config.toml
n_layer = 12
norm = "rmsnorm"
positions = "rope"
attn_scale = 0.114
parallel_block = false
init = "normal"
init_std_o = 0.0
init_std_down = 0.0
optimizer = "muon_variant"
lr_head = 0.00906
schedule = "wsd"
batch_tokens = [65536, 131072, 262144]
train_tokens = 771700000
Each number is 128 + 32 x the weight over its row's rms, rounded and kept within 0 to 255. Layers, rows and columns count from 0. The size above them is the row's rms in percent of the matrix's.

# layer 7 MLP gate, 704x256, rms 0.254, rows 89-97, columns 0-127
size [ 95 102  90 105 105  95  94 101 105]
[[ 74 139 188 177 104 171 170 123 167 142 176 116  88 103 115 132 183 143 119 136 133 164  90 110 104  97  55 117 108 137 163 165 124  79 136 126 115 126 115  97 125 166 154  76 127 127 121 116 124 132 165 106 107 172 138 139 209  92  70 177 143 110 148 139 102  57 134 115 133 103 135 109 109 101 130 136 143 111 117 110 127 143 126  83 136  75 105 112 152  74 152 101 131 168 133 122 107 177 129  31 129  75 141  59 192 134 101  97 118 128 107 115 114 127 125 147 159 130  99  66  96 152 196 116 149  72 122 116]
 [114 124  81  74 154 147 117  95 152  98  72  60 116 141 178 138 123 118 136 139 182 179 140 156 183 146 122 124 110 165 140  98 116 181 102  88 112  91 129  78 131 125  96 125  85 164 149 147 121  81 135 105 173  78  87  60 142 149  93 124 138 113 140 108 102  71 152 105 140 158 156 167  97 165  72  91 150 166 110 118 115 125 126  97 164 153 113 188  94 180 130 153 142 166  39 170 161 132  55 191 158 134  83 164 131 118 116 117 122 143 175 116  70  42  88 146 170 123 137 156 155  73 139  98 126  69 140 129]
 [ 97 156 153 150  93 175 136 127 113 140  87 116 172  90 106 143 170 183 133 104  87 140 131  95  96 138 108  95 195 141 120  98  90 161 104 117 189 137 144 132  74 113 162 135 123  34 113 168  66 155 191 185  90  81 147 163 117  83 135 152 139 118 139 171 173  90  91 100 155 145  87 160 158 182 202 171 112  86 102 132 174 149 117 115 153 132 144 139 107 114  78 118  83 133 110 134 121 174  99 122 145 151 151 127 136 109 192  87 137 147  85 106 186 158 115 146 104 159 139 110 127  95 169 109 158 212 161 149]
 [110 147  59 100 101 157 155 153 176 138  96  95  99 100 170 155 102 130 113 163 108  97 171 177 157 183  86 138 170  67 139  99  96 175  89 137 121  88  93 153 102 135 198  84 117 138 133  66 118 170 172 139 183 150 114 155 129 151  96 200 108 132 127 104 126 152 101  84 187 122  88 159  85 100  88 116 173  98  66 100 101 115 133 126 110 114 108 113 117 107 121 151 129  84 114 179 144 117 132 118  97 144 127  71  89 162 114 173  81 109 134 119 209 121 202 127  91 164 155 103 143  86  98 169 111 126 141 123]
 [162 121 125 128 145  94 173 105 168 122 179 147 134 139 115 109 133 116  74 137 126 141 108 113  99 149  71 163 109 131  93 138 162 141 138 113 135 129 160 119 167 162 117 141  83 170 107 184 157 145 100 127 104 189 110  97 113 190 142 154 130 134 125  52 151 174 134 164 174  98 100 129 135 118 182 105  95 105 110 178  83 136 145 113 134  80 170  91 155 151  64 112 140 171 110 146 117 133 168 136 179 112 173 105 135  77 125 178 148 122 101 104 125 157 117 160 115 175 118 177 161  70 140 138 130 145 121  95]
 [102 164 120  86 116 183 138  38 168 141 164 103 145 129 110 125 135 100 111 100 141  86 151  44 185 165 126 142  86 125 134 108 121 136 146 123 110  77  44 137 125 127 122 104 177 147 151 118 109 151 109 146 132 123 152  97 211 207  74 120  90 135 202 159 146 138 160 126 126 156 123 131 116 157 175 174 152 154  67 119 117 154 119 126  78 129 151 214 126 121 174 116  90 100 143 138  97 132  97 114 126 144 158 135 125 152 110 121 176 106 157 134 125  91 108 102 173 186 111 136 114  86 153 134 104 145 149 112]
 [134 155 168 175 141 123  85 172  94 129  58 112 140 131 125 155  83 127 176  62  96  88  84 160 170  84 173 135 131 140 117 106 142 178 119 127  77  92  84 118 108 117 127  90  91 129 124 119 172  74 125  92 184 123 149  91 105 160 103 130  98 142 145 162  83 139 169 173 227 177 119 153 171 121 128 146 139  81 118  87 109 205  58 147 159 125 137  92 127 139  75  91 153 153 182 126 115 168 142 118 185 112 143  98 107 131 106 148 128  86 129 134 144 107 151 153 143 173  94 114 195 158 101 140  86 145  91 134]
 [ 98  61 114 145 165 116 169 141  69 128 151 163  90 139 112  78 112 124 102 172 169 146 116 103 115 148 123 120 133  92  76 129 153 135 115 104 133  84  92  38 117 125  94 124 121 131 123 153  95 145 151 118 140 138 167 147  97  95 122 185 111 103 134 119 124 144  91  78  93 128 108 182  96 127 156 159  61 150 156 106 158 192 125 108  95 101 162 165 189 137  78 107  99 129  93 124 145  91 169 124 166 156 145 113 117 145 119 140 159  65 130 155  87 128  99  54 164 125 109 107  89  87 160 103 165  86 124 119]
 [138 108 152 127 122 140  67 121 148 101 165 137 129 177 120 153 126 145  92  78 105  68  89 111 135 154  85 154 164 150 137 172 102 130 186 105 208  97 158 145 171  77 160  65 112 145 105 115 158 117  83 141 194 111 128 135 127 149 130 145 177 160  98 171  77 123 119 155  85 119 115 155 120 108 142 105 123 130 150 147 139 129 132 137 104 130 144  71  20 103  88 206  79 113 126  91 128  79  98 118 172 122 126  86 202 139 159 156  94  72 122 150 200 161 114 203 142  98 137 138 126 134 134  61 143 206 140 149]]
# layer 7 MLP up, 704x256, rms 0.299, rows 89-96, columns 0-127
size [ 92 106  89 110 105  94  97  94]
[[ 43 167 101 133 133 131 120 126 110  92 165  55 188 167  93  84  99 166 101 165 107 149 128  84 168 132  80 151 178 129  92 133 103 125 154 156 140 128 103  97 160 164 131  79 129 107 167  71 106 119  97 152 119 137 112  99  80 152 152 212 141  94 120 179 159  91 115 119 152 178 134 154 129 133 132 146 159 156 149 196 119 154 123 206 114 144 166 122 111 132  75  97 103  74 125 105 104 133 117 132 169 160 105 138 191 129  92  87 116 118 170 205 107 147 148 212 158 124 114 168 130 163 171  94 122 132 103 184]
 [130 112 101 157 133 118 125  97  92  88 138  69 117 135 130 108 110 142 141 112 149 160 170 127 127 136 103 152 113 140 154 166  99 160 113  98  69 104 154 149 111 145 213 106 116 126 112  99  95 152  81 157 133 152 110  83 172 125  80 172 109 163  57 124 111 151  86 151 113 112 159 198 157 169 107 131  86 135 128 130  89 111 123 134 183 115 125 110 135  64 113 113 131 107 114  98 160  98 106 119 115  62  87  88 157 142 116 157  94 152 138 178  51 154 122 146 187 146 107  87 142 133 124 109  50 138 161 139]
 [149  69  78 117 136 126 204 107 135 135 110 152 129 135 157 129 134  99  89  84 125 104  94 136 139 106 117 129 110 137 185 131 113 112 174 159 150 105 175  94 114 111 106  71  55  95 133  85 112 150 118 123  61 111 110 154  95 118 137 143  99  76 132  99 126 176 164  87  97  98  72 109  80  90 124 152 152 161 160  89  87 190 139  95 110 111  67 148 160  92 130 160 135 134 183 101 116 130 102 143  98 135 129 134  75  96 105  71 124 172 118 104  65 136  46 101 148  67 166  91 106 103  75  99 151 120 123 159]
 [141 157 117 164  84 123 147 132 126 132 165 171 166 111 118 108 108 148 158 152 145 142 177 166 180 151 117 145 144 152 176 120 144 166 104 102 159 153 125 147 143 115 129 137  60 153 153 167  36 106 203 116 165 183 125 154 161 128 109 110 119 207 146 126  70 114  95 130 129  66 176 189 104  65 117 135 150 162  94 115  65 149 124 165 144 114  87  84 148 139 107 226 121  79 140 123 138  98 112 146  89 155 128 140 121 158 113 177 123  89 107 118 176 119 144 148 120 141 155  89 169 127  86 161 133  95 130 138]
 [113 113 157 164 138 132 134 188 118 161 144 135 126 156 248 134  94 121 132 157 158  87 147 152  87 130 123  98 128 122 116  95 122 104 128  99 121 218 159 132 121  81 103 143 129 127 213 136 138 160 175 123 133 130  88 102 129 145 148 117 106 125 142 158 105 158 101  83 100  49 183 141 135 145 168  89 142 102 150 127 104 144 158 116 106 107 100 191  64 139 173 171 123 132  96  88 116 102 109 138 124  88 139 137  90 130 125 155  87  95 156 106 203  99 128  96 145 117 107  77 129 125  92  90  90  98  83 103]
 [127 121 150 172 139  63 132 124 164  99 166 122 156 137 150  94 124 112 153 126 143 183 108  94 147 101  98 120 151  86 157 180 170  71 186 118  91  91 115 156 134 115 136 130 141 148 144 125 131 105  94 113 151 144 132 143 109 107 131 170 154 108 128 187 131 139  80 130 134  73 180 103 119 125 148 113  95  82 151 164 136 128 120  95 117 197 140 148 118 164 100 161 104 104 100 134 150  90 199 116 101 154  90 142  40 102 139 113  98 130 161  80 125 113 135 145 190 151 148 106  93 133 119 113 152  94 102 118]
 [195 101 119  99 147 109  88 155 123 111  99 169  81 174 157  87 100 114 138 146  84 116 168 102 117 127 146 147 120 155 139  65 131 156 137 183 124 126 111 163 126 122 139 130 140 123 129  77 152 128 133 185 156  89 148 127 131  99  95 105 136 232 122  83  80 147 130 118 172 182 133  59 115  80 157 115  90 130  96 159 127 118 123 106  56 127 112  89 114 125 130 156 159 108  57  59 110 121 152 191 147 131  91 173 121 142 162  79 132 168 136 128 176 127 129 110 116  96 167 107 183  71  97 164 175 141 105 121]
 [148 120 187  88 113 113 137 111  50 120 136 170 135 160 162  83  49 174  94  79  91 158  85 153 115 142  89 155  89 119  62 137  99 106 198  91  89 100 110 122 128 190 141  71 149 128  56 107 115 135 161 128 132 157 118 147  93 107 131 131 146 168 228 124 126 186 166 137 198 122 136 125 165 111 128  93 138 150 132 155 116 194 114 111 144 170 130  71 118 135 106 145  92 142 142 163 128 143 103  94 123 117 184 130 140 149 155 117 146 114 156 105 157 163 103 136 132 136  88  68  86 117 125  76 139 167 129 202]]
# layer 7 MLP down (transposed), 704x256, rms 0.68, rows 89-96, columns 0-127
size [ 96 102  95 107 104  94  96  96]
[[116 133 174 111 105  94  86  90  97  84 158 153 130 127 144  86 130 119 140 103 137 140 152 136 153  89 135 135 155 187 150 137  69 103 193  66 114 130 115 113 166 149  93  55 188 130 161  90 141 133 105 172  97 134 110  85 170 126  82  76 194 109 155 150 137 130 124 118  99 127  93 115 139 112 241 143 133 120 126 134 113 107 100 126 133 142 131 104 132 127 109 149 132 121 213 136 149 168  76 123 138 116 121 100 107 103 151 103 131  98 149  96 147 147 191 188 166 167 124 161 137 169  88 143 104 102 115  98]
 [105 108  81 133 160 179 112  63 110 119 158 144  84  88 132  90  91 112 164 100 136 107 133 191 126 134 138 101 163 144 140 165 137 144 122 114 147 109  70 179 145 166 162 170 117 155 110  76 156  89 153 136 133 141 156  97 182 179 141 108 108 138 154 153 115 160 123 159 171  48 133 171 126  89  84  89 159 126 143 105  98  90 162 170 155  76 114 188 134 106 134 148 179 174 105  73  98 173 141 117  87  91 144 162 127  88 134 133 135  72 150 162  58  95 101 133 200 136  67 147 177 159 116 128 110 111 188 132]
 [139 131 145 124  56  99 116 154 119 157 139 131  98  77 146 153  99 129 147 114 129 125 173 144  92 111 162 106 170 113  84 125  82 141 111 134  87 149 170  94 141 149  60 126 135 144 169 101 133 126 145 139 167 115 159 183 144 155 133 166 108 179 120 172 115  34 162 144  85 120  77  74 156 173 163 107 150 163 128 144 134 101 161 152 168  90 165 130 117 157 204 203 158 133 137 114 164 130 130 128 123 126 119  87 120  94 153  43 103 112  89 121 100 152 159 109  80 159 114 219 138 100 138 221 103 155 138 155]
 [137  74  88 142 106 101 159 116 106 115 150 115  83 138 108 116 126 127 103 172 112  95 134 144 128 156 109 170 123 132 147 129 120 138 138  69  90  71 119 130 121 170 110 136 101  82 109 131 137 182 162 132 142 171 135 198 133 116 122 134 151 113 142 190 125 146 132  93 120 130  76 143  94  82 154 160 136 185 153  94  86 139 111  93 168 186 110 168 172 141 141 121 158  79  90 163 180 124 108 138 143 150 130  88  98 119 191  99  81 100 131 113 189 149 145 133  41 148 157 118  80 185 168 126 149 106 149 172]
 [ 76 148 159 145  89 118 103 162  98 127  69 128  88 105  77  93 140 143 174 137 155 132 101 136 161 173 111  85 166 130 142  95 141 126 106 182 104 109 189 152  93 128 139  76 155 167 113 188 129 107 107 148  77 124 109 107 153  75 139 102 143 123 122 162 102 115 156  75 154 123 135 149 122  86  99 137 129 139  92 125 128 112 122 183 123 152  96 144 155 127 214 131 144 148 133 174 113 116 102  94 119 175 146 114 144 117  96  76 107 112 140  73 122 107 160  97 149 132 156  77 159 122 141 140  94 203  49 149]
 [124  89 146 143 133 109 109 159  85 137  85  87  98 117  58  79 163 156 177 189 120 124 125 165 124 113 116 146  86  62 121 174  92 145 106 155 134 111 105 155 131 136  74 119 115  70 120 164 144 148 161 105 104 142 140 162 168 126 132 113  90 160 150  89 134 156 116 105 174 149  59 131 158 100  54 168 143 124 114  95  85 190 155 123 169 156 165 137 121 119  76 137  73 205 106 121 130 131 166 157  84 166 110 153 140 178 149 138 131  54 124 174 113 194 131 174 102  65 129 140  99 167 104 107  93 162 132 137]
 [134 144 183 148 174 174 161 154 127 159 104 124  73 136 115  72 101 119  73 121 148 175 122 155  42 127 123 124 117 160 184 109 137 113 119 138 120  75 142 119 168 123 126 170  98 159 162 149 162 145  55 107 110 138 170 140 161 116 207 121 143 106  63 126 129  85  99 141 120 123 106  87 110 138 113 117 108  78 125 175 164  88 165  44 127 139  97 153 162  77  81 137  99  86 157 141 108 128 109 115 109 152 157  84 148 122 153 146 128 154 149 141 172 160  98 169 152  89 134 116 158 122 104  87 154 129 108 126]
 [168 180  79  87 156 100 122 116  86 109 144 152 117 130 130 115 128 126  60 134 145  68  66 167 113  88  80 132 105 121 134  66 117 138  89 114 101 105 107 152 142 154 155 133 135 137  85  98 123 146 129  90 159  75 102  89  74  90  99 124 151 149 181 122 141 110 160 143 169  76  94 162 140 144 102 117 156 108  97 152 136 165 124 111  92  96 125 116  78 105 155 101 110 107 188 139 121 145  82 105  70 111 167 113 128 128 153  80  62  95 138 196 117 117  99 139 108  96 168 143 103 170 118 118 169 141 119 124]]